Weights of a small GPT-style language model, trained from scratch on English Wikipedia: learned positions, a variant of SOAP for these matrices.
Each number is 128 + 24 x the weight over its row's rms, rounded and kept within 0 to 255. Layers, rows and columns count from 0. Numbers have three digits each. The size before them is the row's rms in percent of the matrix's.

# down: layer 6 MLP down (transposed), 384x96, rms 0.0746, rows 295-363, columns 0-95
# up: layer 6 MLP up, 384x96, rms 0.0741, rows 296-364, columns 0-95
down295 123:114087163111116134122099163131136137072139137103132068081142162148110115159101087090127106143129115117103131101120151127156111142105147100155133164143126129135141145070163089106105136136119105134131132123150170138131115146131103154150116107136179124100175145150124105152164122127115087117
up296 098:154075081143130085118167150109104117132126135149120155094155145137134097138114130113132117094106114122104099120133101090117124060170092107095171163152165107142144147121138118153135140130142106115132107122126165117160136161102115137093120126144152186134123129127113123144138150154070111122
down296 091:167112138109132127149119133101146092166146113130131104141169129118094133143132077138119139175124139130136125110143130069124111145104131152122133115096132127075107106142142090120136094093170100141144160140172083170117083126168129109149122092122120111078118143096122111093106132118168122127
up297 103:125146093131120115149155095183119122085124113098116173140130097164114137136134143128158120113139113124146135127115134140160106096134172138115083133125108108136102167107083107088184130113143136135129117143101140132143104107153152116116114140123134107106119161071099159096145116132105193087
down297 105:113119165116113136103126115173121158144122134104136118123147159148152117091153134121112143139143123087103138167142159156101100157131175162163109131161160139135167105121101184131157201100076142147150147140116120141134145096130167142132107124128113116138122073097105138114150131137144123142
up298 104:134148087146114134075122109113122126124173128155161160112123119083081144136145131109120141154087158163159122035134154095104106143132111147118162117136102153145156128147119163123177166143130136134124131167136122097155110126125129113127160157127092114142108124140121127169142119123149132105
down298 115:152173160100102177133131171162128100125116138072145156120109154140146144091130088100099124147118107130137141108136109177113141119145118108162157116139139126165166143114153073123121140168094143135135112103132128135103109127169132152144137137122121096098109098125140123132163119186116088142
up299 094:117111097155104154064108105108100160121121151101117110149141117131107127168131112121104132079115130147135134146108132146121105101142139144106147114140111151148125155100135124104138141121125075069164156162154129098094140125110125134134159119156102106166169137175111135163112119188146161148
down299 085:117149143143141100155132148078111092105117113168153164126124131112149134124126143107143141159134092081114099147094160108173133175142150125166120143107113074107154160120101098164107113094121140161091102115095154121160130148146153099116116146135133136184101128114110121102112129095121148130
up300 091:109120137169143104106114146115055154099143135114105161165180114129088099141129129103155079127134105144091123142102142139104134145115130134141117150092127111159154148123123167093089106125106134158125139170108125107163137094091165107141121128129137104127135089142086129093160119133158115108
down300 085:164151132168148170127086130137115129123165099102117147135111082116139127162096123153129100125136133150115128151130108118118096156159155109140142160140131140131122141118157086171118167172072098131074116147151142134153141108121123151101111154104114168172140116171149124147125101139095164130
up301 109:150098146121108123079115141157085071183140117141109138144129136118165135133118141171146136116118131114130120120110148157157166101178114127144120098121137114173152154155097135132126139148112130123070169141155144125141096126166145111136140097088124098120104122087125177151114096117140149103
down301 102:135165109139141116129180134142165140134072178123114100111108122151111098132158114161122132119114137106135076120130185138114134117091137139121140148095157145148120138129133150105130125097141118103130119102136071144122109076136105107100085127153133111155146159139105116064142159093108116110
up302 103:153134129106151099146104145115088060141121149108120147134134135150134128164165087115153104111137122124141147138116114151153127140109136135149152104060141131120139199086114115131123094109141100150079132089173132165151137098146095126131121091137101120157123150113111114116124146149132107167
down302 103:144148095139133145111166150134138132116088062192107096120140127125141117126119182104114114120111144157123141145144130109082134110120118123145138130117129115097138146190123096085096079117117188120186139146118143102114127128124159135152125082111132115121134121158122119143159128149162116128
up303 106:133103179124141102136124125090089141127130147112090110165113135137128148139168154112117125142141116141122128056109153145118151135131147154132114160127123086157149165145118094109159138155140092161086104130150102130133113146112118100150125099152085127124143067148108130167142085166117096118
down303 104:095139134098134114097154096110124176146113144100121118105111089102098127152152131140176156140158126143126160142134154129104122108128149092078128156140146117149103128128150096149110112154163103094102129130154097107158091131072147135103142143171121185117149137136117108079132119103114097141
up304 125:122118111130129117094139159142132120120148116154109120135168165147121103112152162179070136116136119122141113125118140155151119161133129151139106130133148083123156117130142132118121123185143137135117138174133169120166196094093154086158124093117099149140146172154088085156128110124134143123
down304 112:168148163081123118131081153162169111153140127115154097093158139119112143124159168141133140128147138143193133120165118157122121144149127175102121094178121151101112115100165118124122189140114168132129124136145114145111142165102134142136119128105147118084124116086157119125163133131116126135
up305 105:162156133120120094137117117217097130159173084113143153157176090143131136103122114154130144128128099108137130118124122134148132098104111144101129105119104158112138154149099134135154100146177143131127139114120112112137098083110151147089136127132101093106129125183142129143146107078133119102
down305 102:115145158146119151114169128096206150102069200169128139137153177129128130131159183148102149098110135144143148128108127089148139187134132130150136145113130109150145097145152148116120113125130115105131128119108126140148142136127104111119138096115118168157126152136113134093143134145141160114
up306 104:137135111128076122151150127150168105122134143123078139143121143101152155170149113145121153101098113166129135099110121105156094126123093119104103123127167144122146112132115141139124122181137131123163183108168142122133139105138149133133163126096139111094128112163158150138164113072060144117
down306 102:120156107120138131133096116133109144147168137083146139095134159124110067092091123139123081098178136135105123145117128168137142134149130141121136170117130099127118185146156163126144107134123105161141118122137082147137107126147119114096108125157126111156149102115098108119119132161212134133
up307 107:082139134112129125170109139130141083159132102164101114110192089125144131123143137129124084145138134137133136147106145205083121183120103077126128100124130135147143106125116133122162135164152110101148113089093124130102143119142150123099144147128120115134102127126128104144116084171102104132
down307 109:120128090137151133174122139101066115102124176111125103121130134100124128195120134142111128116132142152085148086071132116148108140132147190127136151127133133135134147122163104084157151139146086106132115109114111148168136152120125114170146165137136153165154137132123160123136163116143131153
up308 100:088130151167103123118108101109169127089158129122165146142145089156128090150120124104099109115107155136125079113072119117096117135107120138181170144100132114156142150168131142133133166146136142101139101180131115101127101096131125116160121121153129136112128156120103094072129112106140125150
down308 089:155121120159123102152150121149106182193167135128150128115134090109138163138139146118166118121103118128130148156107108142120113124119133141129167160123151137099111157117160122132115136160117102123145125126144161153092181143152172075164119125098141103105145076159131110166101116153160139114
up309 104:121151113144140080120101051106147138131158151122115155125145123092122126117124085164141125109164159098122116127125125141120149078142126098149139109147099126117117082104055093121182155117125152110142146087105105112138115141111125118138166126122092153127138158107128134152142099153115132146
down309 112:190138132119119128150144160149176117128137081155130125160123148116167157138108081144137105164149118101136086099090125134120164128113150139139133139117138121117139118150137162113106102140115153126156159160113114134095111132136151112167122110142112127139119087078086194153139110112119113176
up310 093:123110140127134159139108107103126096162138126111165142134099130152110169126116148119120118170125142116114111098161142144143108153111145163121103184121110144117105132139167134148151146115094113108116151109044137093159102098159142124120110140132129133161106098119159184140129109075143138088
down310 080:118139114114125109130130108148139170133117127129136129095116140096146125084154103117136151093168114113117085144098156125087118102116133109154102097137156122088124101125074118144130121113148113104157072134188164146097137160122138074112139122149113151136129097105118127165106178101096131111
up311 102:132104127101115126081130141111163096102125149127145136137150150115086165114118127077171130166111172119171112098152128129175164137129124086131101138123135140110117136094164140152118121088166114137138114085129160147148113118114111119129080096168134120121110125122112163108145172157124166154
down311 105:177130129143117108161096148120115146141112085188117104136169129110164118111134139116170120107157127141116143083132123133148112177138145134115136137144148117107151128153175161151133111168097158120141146160101159148110099087184110161155146115126124122148118094120139119149137069121147128141
up312 099:111127151171128121118127122163150136128184127139154115137126130067151104088142115142170126108115118144108150139170170100134162161118145124152146106073103137171155116143124095183148114113135104139119149136116082140152100091113138101133109106116115100123147110118092148121125108130081148102
down312 093:110118136103082100126135095113128091117163124128144134161153129122130140106115114118101159145130137131089116105143129132115102133133116127106160137150131136101154102120143104146134130132111115133119107128114129141113101077154089096119103107158162152138079131143191093138137144086027126152
up313 106:091091153160148114106119152128163057105132140119159142144125128141126140153121101126141121120160146147100138154122117137097152147077074115121105138114153131164118123124152161093144093157140145088143103151128173115131137094126121137165112107162109119135120129109081083133132178118092125125
down313 118:190127122116124125166114122122178158164149105099130108120153134130159129124126096102101150095120142143147126169107104142156131144125052151110111151083148151106110128130147141110131147159134130153144167140152152139114128104130129130169097133117124096137117114157124129081149083086169151116
up314 097:146157143173119157128132142102084110136121146149183139123122097139103142117102097141108107142173111148146144146139167108139101133150182122103107115098147158112167137124112115134111099133109087122116082115141130148111128110140073161119134083148106143160122185112115131134087148124148147158
down314 103:144082123119120109104125123129147136120113063089105117159139152166137148153157096150147087111141093120130090134128132159149150108099112167109155165147115102160130124120145157133162171130091163110160143120106158119147134100116185138117139151141131121124192119123154146137169133127111135110
up315 096:117110115075077116133139123134141108146139134189116133098131081152122141138118155100139161116115106144146150141155125175152133120144156157141130105076148135129123138125119095115165151138091104118092125148094080119145091118136134119181137151131109163121118102099149070131166127109134122100
down315 090:155068161140152134178136125150075101117088093151148092156116097086158116122130167105150128120136127104115090140120124115146082123121141118143162159131144150116114117112148140155128134127100135121184146124103084139124130097108090136084134132163140097130147083161130118127139137112129164121
up316 092:174121143146138142141116157166103131087115113178123105120143144159124142131121114166131113130111140092109143083091128170106143102144164135133103140098118095146157089126198133086140135148113094081090137131139091155153115139108119105123154140129129137134137090149127128111131076143112091130
down316 092:102131165106171154122105106130117149115126162099126129131088152109155152163140095123085142161068133108164141158159135119125106143086123158148121140082100135079095136108154135114102171129111115156137126113129127110107127159140123131124104168169158170145117161114095103131149145119113142110
up317 108:141097153151136129118131140112136144120138164131135145101113131096165130099148106132177109150133154096115121134137185087179161103135150099135111078132129132138140164107165139118163135104091137101146151161098092117173109123092120139161116075141116115118110116102153127141167119157102118096
down317 100:076085143093136147091117101128184154122092104115198126124136112187138093098129145152135151108132118161089134103161130096164145101105127139144128157125160113159129108114116113128149169142122122105112103138136132145097140119150149132124174126156121115120131115103137148114159097127119152166
up318 099:144135073127104113153138078114108129143134117164138090146161126145159140172129104098117176127158109165145124095107158159135091076196156113131127112136130156118136150132141155087137125137124137105142135156121084123152111128122116095137112145104119160098161119099153128104149091127127106152
down318 096:130112146141108148112119152134110157121128139094102147163121098116150085124147128145152082123172142123158101118162086164076148153150139144180123167089138110116144117149167170141162113122165116101114127143149157128150141116132134142090095110113172171144127130169149165113117145126113124119
up319 089:122129152141136153131128134138081146120140121152135133091166117145085159178132077142155104083090111110120132123167158146119142145132123142144095141130138096109177164115105067110132092115146125129123091094086117153162095114151099138121116141112143177154172127106123150133150131135118131128
down319 092:156117133111120109112146111116056083099153134132153141163141100135139093119148111161103144120146142149141112142110111134156131103146162122158109131144134137151154150154140167132138106096106149108155148133154094090142152167148123147142107125161179100096130189156136134183106105117126147139
up320 102:117149104135130088164134129173090107130152158121096164119131184118097169101122159160156145146110091126140128119109112098145141067149147120145133118114074110115103129144112118109144168185101125111141132116113161087146133127101148111100133096148123128103169101135130153138138135098137142104
down320 099:105175114131100153108124161100105143141109163073109086102097141147142089155152114107117073131144153124142142179124113102122109162136128171157144145113118147122123174146148188123098105127118125123110126166130144160134144099150136127157117133119133148126178144083144138102138112118119092132
up321 097:141188136081140154143142085109079107107172119106146172096128118139138152135157104121081122162103125125114128119173167123174152114158154133117085165167117117138122141140113098124126137128135125095150114099130132109154133105135112094125138122153128124102123109122142141130154121180090080137
down321 092:171101113140107120136108121121140130172150107117143156152146102164167105124190116119102109123156185160121118106124136135101148164113105159098146161128137173118131115161118094142123105136089135116129157166137144120127092115132140141155156105111145117116131111162190150070127125112130148145
up322 093:098175141134081175089139100112135111104140153095122154118089123115104164134122185104119130106132159119102119123125166106135120133113111116139134123152091166097122097141097104123086153144161116095137146088104106121135099119103143164125145137124138113138132176147118174148153113175113144102
down322 079:125089099145168085106127143126164112155112132171134136146170138145188170164110098138134131120132142184146115125153100125074129130145137120126097180152146117163159136156108112143125118145110108149085123162129161095160133113158133130118144113130106151139096098099125116119166105131122116143
up323 088:140098121079105136135143116083101134143136125128117118071137094128124143147114122134097112120129101095093154107133121177110165103137135162119110126120150119174148136134119101099164161109112111121108087096141148132133117156129109159107093115124112092162126145200125106153122152165155102164
down323 069:135142146115134149097135184143120161147129114124099088113125133103104097103113128151121099147153152088145123113140177092117108139141109108159170076125082177111139106154137085182133128078123129165126134138122095128144096127161121116097142127157109117105147165117145148132126128166138149124
up324 089:133177119092071105118116120146162134083147133133124134144135170120109131121090096174120111136151159107135108137162091102111163170162111187139123132121094138137184143124128143156132115145152078178106144134146116098130140143119106112147153112134122161118142120130114132101120157106166112125
down324 085:132083093118084100112132101126065136104151120085108119108153134074145161180101114139119128104152082136124073163144123106098145112170114120147132128157117159121104132112145137181112123148130112147156136132171146138107120104142128127105137106167114104110139141165105145138116145139148118114
up325 103:170141106082101101116146094137113112102151175144109152145127164116088116154136110145145118159121142126130145101149159123132125093102095118102150102105156151093125135097104156169130135182148092105106146109081128111130153147096145133109117103120111111114145094163120163140148093111145107167
down325 100:085160118122100095153106156132109141106171156053138127112133095073129155139164098126128106098124150128132132119109111139104126124124113143130109147134162135148174106097139123136131095099076131152128102147105084130130135144116125165131105144156127177117097132115147118151171146079106129135
up326 103:107166126123094086144113109118092108096166120142125120082138108067148130121121117177127172109125120138145111114168117124141156107134140097154153129105151122145161154142084160107172136148121128118117110125139154127152203139125129142149091114122116098141111150110110146156112092104083120130
down326 099:144122123115124125132068139079121100151084115140151096110155170156110123122134133071101128133130123140101103150161099134093106126135100161116136120131096119190125112138116077108142120121154170104114133119131136127119068103105113166143165163130095127141141161122125100168140125133132111148
up327 105:161129134124155183108127165171083103145136149126102088102146166121092134093198132162093133143127141100121081105124122136089121144163136111132158135097124139142145083142141118140125104158146140160110098111125119128139080130124133107167146128140128143123133096092119115116118169110102097130
down327 098:110137141114112115146136114100152135095146117138161138112105151111134126162147143124116188093110190145104139160126130112165084138105098122142093104127119108077142083118129158131133180065163110133125137112149109124159126134127077101114098143148113177129150149149148142118137123124103116120
up328 096:119102126169150093085125101139136103152166127103122130107170106098113156146096147111114093174125101132126116127151142193075112127164143161141163126140129134120165117124116099163149161128102105135115133095127101107139122100111150130138140091137137132111132101103162121157078117124122154175
down328 099:155148120116157123131161108174149158163162121075147171111128115190129136101156096158148125081118157100148159148167156123146146156089140144119141098141136120163131119142135114144099139132168127169134135113145124155146131100142121129117109157131165195149131151118127126132099128162108125138
up329 105:128117123123101136084144105102151163101123142138145145096179147139172115121151115114125115166120144096120071105072141114152128090128112099103131118125095169112172118115125116178141132136116134171108104157140125157136127124144170171149134095143121138177129109087126103137147123093137107120
down329 119:092142168135122082129161101141116097150155138135141115076141130159141142130130129124085133127112137152147155093098141151135138128150143109148096187112130125175155160090156102123152138134115178103122143139130107093099099102113149168137156135110139119141110156121117112138107145067102151090
up330 107:126115126188126131120096115155092140115142156139114096129146168088129126171136135141128109141136151114090116146144103119128121127102148131106092151131117129151127114136115155108119112176079113153152101154156120124090135124093146149083118103154103139159122078167148088123154137109112196098
down330 127:145130103094144121132141135189149124113150135077163125127135132160124100125162138156144149075137100088106139174117137091136116136165157095129119125099162130089123120162145137160142158094181107137169157128114120116115107153103142105146122118137159118106130090088145149107090133147110128145
up331 097:097124114112117122161129135143124160110101139128097171101160135151105147065091137140125134143164075121142125090128127163141163146129184141109113144128087100140155116112138095134113105128124119124142135086139146132118127120187173131156119106175133159169119117122145104114138120169112128087
down331 079:158161116174067082128111165113074101134146132123066108130109149139138147171100147118109129120109139109117117153128140099126130139109166158131131121166112127104131098136153152121161105131106111142125146140156108094133144114170137109140090095161107110120150117141153160116101186132147148136
up332 092:117106099149084127161136108096115142112124105153127141107130100114153128120114176138112098154141130140083109077147128057104156095116122110135124110167143116133134141093096101135119100125132108164154148094139116137112137124112097151121118168132120156156071123096092120133138110168114181122
down332 093:104128146131166063121111154125128125101138163119113149102149122105137154085097141144146059150113114114139114171116068143153133150132117065108132111156112131151088135106161127106093166134139102151113149102094139124131112102142116167140137147127124092120111151108137172138115128143117133146
up333 085:141140108140112115140109118116115165132125153154150129141144146150121081130105099099115122062129120116145094127117081095117111126129123092110124152133115136097158109118118099162114143131160139099147094173137152107120097103101113178101133137135100132197131086171142092090130153149111141149
down333 074:177114186119133132114154108159144088117109089121134119108094088101100142115120125107118122145125114096135199121144167158115107174101111139126130129131129131156120133125165131122167078126125140118134093112140160148108133135149146088143135158116104092127118086088135171158162136143112142142
up334 100:104130093109109127147134096105156143109123166153129095123112137155055124135134084151138129146139120101124111118092137159125130146158126108172112109116123144166131114101185135105132118134126124166170138116092108142122116135100123139123132106124155087164165152143173145140142068139138180118
down334 110:144148125131146179158098140142115122128134125142128133144130092151178137144110169094131079159161141133092140128125112129102177114145124113113182128157127121101113127126122084164122130149119104138126125134108129120134117105141159129173118130168050186088139129120142082124126134099110103143
up335 107:114146085107087136092162118104115147140132167137117132147077138102117135081158093120152145135125157098182148100131118179168106160164091129170113128097144118139142122161143114123134172134172148121162132085100103132128100142116107133109137120126137127158140139107127112135152157101099143113
down335 108:117162158120118114137101172137105130073120100167127150122112097153143132151132098131113135128173141145102095150137111121138128089162160125111145140142107109142157122085067142129121128167118125170132158124128127094135154157107135171147110101141156171157129100167164122105102159133151149097
up336 091:122119167142144177106118152120129123160132116147122120122125127138088137165144127157100124153147118166077105113144110170167117146118124105098143146146141123163117139094177149122075134149142099112121145156103172117076115121139118126131139124164159092132129135119116137170099184143096122170
down336 078:126124098125123080126111101134147112129161129111099128105137083083160113091172112102156096126134147102095097176089119161112139116144157176122143138148124127122162087093128083146110156114105109104088147124123111119138131114085079113120110113148118138129121118092112120100127135099148170137
up337 098:115138093081118155118102136105152105170106115155132117145142143128110159145155131145112125060092134130128098146165133141112116112108136115149101135083139116117091089085130124121159124138148131133110152047144148141143118162113146153161144142141146177165138149121121139130110164141112098159
down337 090:090112159115107110133105125172163130149162160095155113123113133128168105115111138160117099101080150142098153163115120119173127174106156114114136139128089121124142126134152113136110160106157159156102162155099113152090157128116091148109096119109081134147154147144119145094130089115100144132
up338 109:119160141128098088151118096136151100129140083122133076116137150104132113140142119126154116147132122081137154139096140192102155112137149139115153133158111112107169148106167104141180162136161073114103150130125157142167146113156144097117093095136095135146132126121082150130117141112134147127
down338 095:148116084071158119105144139101140140155125106110159133154152127166146123118136141139132129135116160139144131127139137186146097106116162113124115100173158128145138104098142179086079159121129107131163146162157096123127079115136143148122129135153121086117123133100137127122074156131131106080
up339 094:117135103144127147107157126139116118149135126123095148115147094115109101094145160124107074129133104128105142137096163103152131109153143124134121138125175136133129108123145156143156110089149128101102192108132122124106151106111130141088078137181178130163141144103104097147118147108099143197
down339 097:159155071129140130125100173130142153152130151151107124106137108133112121082116135134104126125107146177107104157133171128157119109080103102125129155113159130118126102130094161051112124110150146147147096115167105143114158100173109117160107137139107171153099132133120119129098147104134116134
up340 100:101134164167129127125077093143119163089163104195128136132132137124131129115166126144111079124148170118127113127155125103124107117078120135137130141118110152134093153137158125109106098159136125131090178124112169152114153138126145085124164106180108141102162111132113122110118136117101107160
down340 103:116134103124128090154146143081081130108123144142144128161121113129143081173129103092152117134123098149112122153116148168126187135136109124134124179096178137128175110089165133136149130110151111103100119146142103168175165158118128152146142129099133162115095136126146104125118098105123120133
up341 102:089116108148144136134139166077141125136111111146162121123150066129130168163135124138123134109121135120141133135090128123112131144140089149121109131134124140148136173100108103076149085193142120126130154128125126125094147101132114186141197111140120132159143106094134113117104162164105114147
down341 099:148090146162127147108133156149165108153139134070176114132107129151153127154137117120088153105107107129120102097136130109163113136160155123099109145164089154138116095137120176177155169116129160145141109086107113119086098110111122093096110124135106147111133127112132150158121125097101165145
up342 097:148134144159097116093151102132101153152103120148085143093174117136151137084168145100133115110141162107123097132112136107118140153151135164147121163119093115138134094119173126126171121144132141157140124076132095145129157139124103088124118094136141109112128126067159146158117154077144137155
down342 100:135149129127160137136115137112084154110156144155152118103140139114123104190106144153157149121112095123141155152136132144152123113107132138112117085107139149105137169129095180131090154123117089126117095132161174074176135103160129173106167128139154135122129094150152116163110154159135120136
up343 095:119103124109122147156148094180130143117094141128143103086094172132129117156131140101082132132129143139116161096130140117113165101159158150148090148119132120140124146171163104098146160142133093094155128138176120086152114090108091152166162152132149135132108116118139119136088175122128141145
down343 104:160112143135171075128115102115086115143132140110179131074108071124188102130147155101118129145109130086122180189101128110095137157128155135095146099107120171111139143143129100116131101109129159137135108088147129121129157120154128114114098117121117132111145144127141122123108122125125152094
up344 090:147158147110105138086128104136148142133150152082122151148145092145089104136144127125149120096152149143137130152088142200146105108107115127112101089127141145111151084111135110155115095139147151086094072126122137154129089119111112137111140104123143147164097123125163133158131153107068127121
down344 083:122153134097127138100126120124101125107140167102107141140135127120128094082114135112127116147145098107104144179126148112140153126099160164130140120123132079091099164104124078099109120122101111119159091142160161134137127182113137124144128114169120066128141135168116088124111148161167171136
up345 103:156145104151135092123130097126115096068175094160118138095108146124126122150164158169159123095107132114110113142137131131106138131154096139124107108094131181102138117114137106130159089126139136147124126142103062100114114103148172130123106097141140102100173129136116101155152104120157160140
down345 099:152110140156134115118085140146111148070124121098155093155155112154133105135106125155119147172129129125134124104098111151141152082115113155089126117176103080124112129142074152110151170158136125118133170113148125106137150136154117087136119131110143125143120124127071119119105153119171079148
up346 098:141105114146112108100163109133147112127133133126119110135111152154177129094122137152126123133143149103133123071116171110140132093094096141121123090171124127123154128129103139120139148144103098155107101173115123098164115147159129169153148143154191191122116153109135154192145136112142113117
down346 087:112129142098147115174138102111105137145111143133167131104107137130172117130109130117096103118111124157105117165131165059111093168120115144146097154121139112095125118155132105128169132152089117140164125152134170111156143184141119087121127142146120109146105152105124095108106152112180147091
up347 095:117142165120152184052130138137101095095161137071107159122143129120136144086127146164148142133150149150082122113162153154116146106114167112126114131155114101105123156096132132116102107145153122147129153098117143119151117114123111081105110108166148182126151139103152126124142136108109128124
down347 077:124160118109115149138127135099151152149113141100092066130156119130171120121159114134126141147120116137164115133123102116099114146145131107106206141099154097129141135152117078125136088111100101096162157170136135164078114144098116126161131116119113080134132135116140113120094094129121104163
up348 093:120158134164165137121109161105124098126150117125118126095145144124128114094126123159091123130109093110116172125117114110147088127161125093133156125118098150134153137100129077163124150113170153082125121072152155142141124094104120169096093128117136121113172113100142179134118113108117094086
down348 084:120099106118049141127142113105129111112117138126116118154117112119123134127107166067140124090151142144120096114113125151077177129116167140096095122125106091121095088130121142101151065126067102124113115149123099126126141131140124102170152115131131140122084107110119108137134108151129136154
up349 094:154115114111083134148107128141130174108096135174129150112135112132125145108114144086131088140153172150099104128146169121073151149109141139131113121093140084105119122091142120142134080144113133105152137107152119153094154102129122113143121138162141143123112109126075098162133077141157171157
down349 094:105140129142108103136158098124113149118154147139119171139107102132211127147136123108166117098126161081107143160114084120150139129116140156140120119182145144156136091146124138114172106081098121105109110119170131129143124135136132142099109141088109107114104144070156122125150124149166135121
up350 101:141129112140120116174110160148106136084155112128140117097160129129130107124183122090178121138122105137088147124143156143127141156154133112125108108108112136127126105120133108168140104155125071143145131160075129141117125093120133096078130104121082100090106189142104110136121120111103108092
down350 106:121151145113138111089128061122118091123167161130097146101117118134106099112089138135141152148109114074107087105122146138143105112092149153115087122130100103149135116117144099123119120105093127111131114135087144091122117138189138096133145084159056133123113121147142124101128155144119132118
up351 087:121109156120141089127140139139116134135110133097130105131135127118132173088130141085120114082144192179091156152129137130110166177123144135091128151143160113138152148091160130130147083155133109122159132139102085131124097099108126138151096104144174130119108143081134152136116152090110114151
down351 087:153129123124130144141157168115137129101117149123160094135139126156123109129089110147140142107102139134104112125159153103151137127117108164119125086115116110129136187109131075081095127130143137104136128162082113140162160094141116101101142143168113120178170143157100106090090160107093108111
up352 109:136112126156122169122100085088116095139134143122120142114136125091134141100127119110119121133151114122159131131096116119139090097128136074159124121124095183179097113085071144090134180153116153105170116117096123110133113139091157144121136118122154156149157129144156158137085119149148114136
down352 114:156123117114141113153116152167141107144177118148158095128174172108150128117119139134142087129120159133182079093163157111113129109152126114139128102136136144121168138083117136130176117137160159149114120119102106077116102156124095129132087136129166138098147124151123148177136125104114102115
up353 109:073130136132098162153101075102063117077138166130134124100107112107125120127138116113109132129112153125081156143121114106143140104172143123140102087148126112170116141180109150102121131113149083116103114135116152151143123146139120162121145117109139172147121176138145145120123098116120172127
down353 096:150119127109116129146125124134147161130147142104106171095129143132082124105107146132131151100087168166159132136168126108143131178127091126149102153160146186159105114125150150125177122126190127134134121138148078123133136100116112141135094125119147112102090130112136137106145129070086151114
up354 103:121152115148110152091114111174091101142131125111157100146133094115140129143120142146129101178125134118077151140129144097128167115103123094118081143127068152145056149136137188140124133119182141127128120127143120110115144090106102130109136165123147125148157137118138121150108135107123176129
down354 099:123116111105138139114173123129139105169120099132179117135148103131169114125126119130122107120137129162113120174129137142110141123146167139176132163121121162152105149132118106146113117154092136161147165097094127126089158145161150105131108147086078188152145106157141162090112084134147124114
up355 093:131171105177139119111129105134175104139182129162120135147114139146152147151120087141096167104143139146107121108120106121102114148128135149106156141096130129146125129169089128144090093121152106109118118144087131147179098127126150145099111156127099167150112101155138114165112150093155077106
down355 084:154139099114134104095157098083168115118089112139142177123125172164145161110136145125155127147137161120163126153143091145088105150125142121085144158121147096118140098145136139162118136169122107137146133132171148171146134141127123103137127150087119123113077137132113131115117116180134169167
up356 089:091144123108102164143103115109110122124133141128163127091120132151126136148123146177100122117155162131146088164144103135146154143135106089148108147110104158139127136114134151099085140172120108183121099160157152056104158124123114180141114134135153135129155139157085160127127131099130133096
down356 086:123073095142134139135125152167112108110160090176136134122109076126148128137087143094166110138126125103116149153112167122105148112153162161129094118108106113122141161114152130152105077118127167138087115130152150159134124142147128092090117113135109106130127104093112150152152148172165102117
up357 104:150129107112152110185141121157114103132135177156123108136082139154152111112118133086138126111112116118120120108105132120110184126135144158104100103107095100135148110123127119096157143107112090169142149097134112166158144121149127072166145071110136167152117170097146143128133126129101120154
down357 110:118141166104116134109141140135127129125165139118168170082088108112144101158109122115107113116176118120135189115142118131207151167150096174171109134137160152120161130113133169129125125094128093146148112072119156111115126107115137120139125114107114150115121127141143144179122129114131128137
up358 085:133130127126118127140166113116140151094114124113135170140133169109100100150167089105129101126144100104099162152116113116148109155145162133065153139094126167130106186133151166126141156144164138118147119149132121097101091086133135096166115088130129121181135120126154152148122096099130105116
down358 079:123124120140135162129123144093116135110131154154082147156109088094166131143116126127147124099132117097156118143093128138164125100112112145163153156130106078110144121111085092113081104128120099077129135117145130130162121168182089193134121140128118180114132135145126154114106134137156150140
up359 100:135088102106145155164148137116147088149103137174127159138094160090147111159109115115106122112125163095115106106117084118129108059119109112121124107118182091135146151128125119168126121133118114100129129123173153120128136124121058124118179142118102130110111155094112106124162141128147117122
down359 107:124147137177129123132155125161100139105096111172147113137121118166132137122112147119140124153094131124139102126106104087116095087147117150126138129143126179131147131116156115132153135115119152146099091156097163141126102139121068066126198146098124156129139089078102150115116132108131144111
up360 095:114127074138116125124098134106086122147163147160122147143139122096121144123151133098113144119159145125145132152085107155167141092128136096087098083147149141140128110146109129126132188119126086136097126102107109124124147100190136159112147141162145114081157095143122161133100117140085154122
down360 086:095136118102115147138144105113151141084111150084184114119097126163123143111110088108109160134095145141118145136139145095107086140121098117153135137167144174157126078141122155126109104144117129157143142128132155135142141148136166086115122126102151149078087125116136127071131124073111106121
up361 098:129092156129112145127115146131097112113078095147090135155135112128124132155152096110104142141130095069119131152112108091118126125122139103128071144120104080142134129111105093145136129175159102110159102111171134110164161128126135122110148085137142095116118092154147106124175092151128165123
down361 097:134120088124149091144149108125125125136134140114151120098120135082110163123130141170174178117097143180095133105128122134175102126102112166118133114143121152081170105133129127082110133114099125123119116134097140080108118145099144134163136125149110112145128173127149140101123143104090179087
up362 096:111130118113128121177127130135148115165106107144130156112125095166127173111136143128145085154143161081090131096150104192190145117111154129205099163118124135128116171130114138119106170123154137107107144123115156130123127165130115142137148158147113114134111133119129116156159120141133100156
down362 078:087161130139145144100127187141127112140108179119120106115097143167104130101117109169136151144122139145092143153181144084123152128149148089175156146123099086145104116130074121163146131119168127144115123112147134094151140147143133102129125119125115101135150132132177125132093157148131169137
up363 115:151127092139137097181140090115114092129139119139130125106097089158102125146098125133133123144090108093153153141133112137109138141088175104101139139112129102152121123119101114187184101136106114181149073115135136103105118100124134146105190135104135118148140129095122095130131152131114152123
down363 126:142131151155127110122132161141160092109183130144114100123110129143097124112153142105135112143134086148154073076116125101120137117107087105091159199098153113125117117090099162177118117139134105147113083123136133157144127074115132140165156127118142109132111107140141131141121162131115152134
up364 107:133160070102076090173132122160121147139113140138106127110103155118078107167127110089140111117152079150104095090134116109144142107170115165181134138156127108144122136150177133203121121127128122156117093134129121121142140125131097150105130131135122134127129108144087123137128149145115141114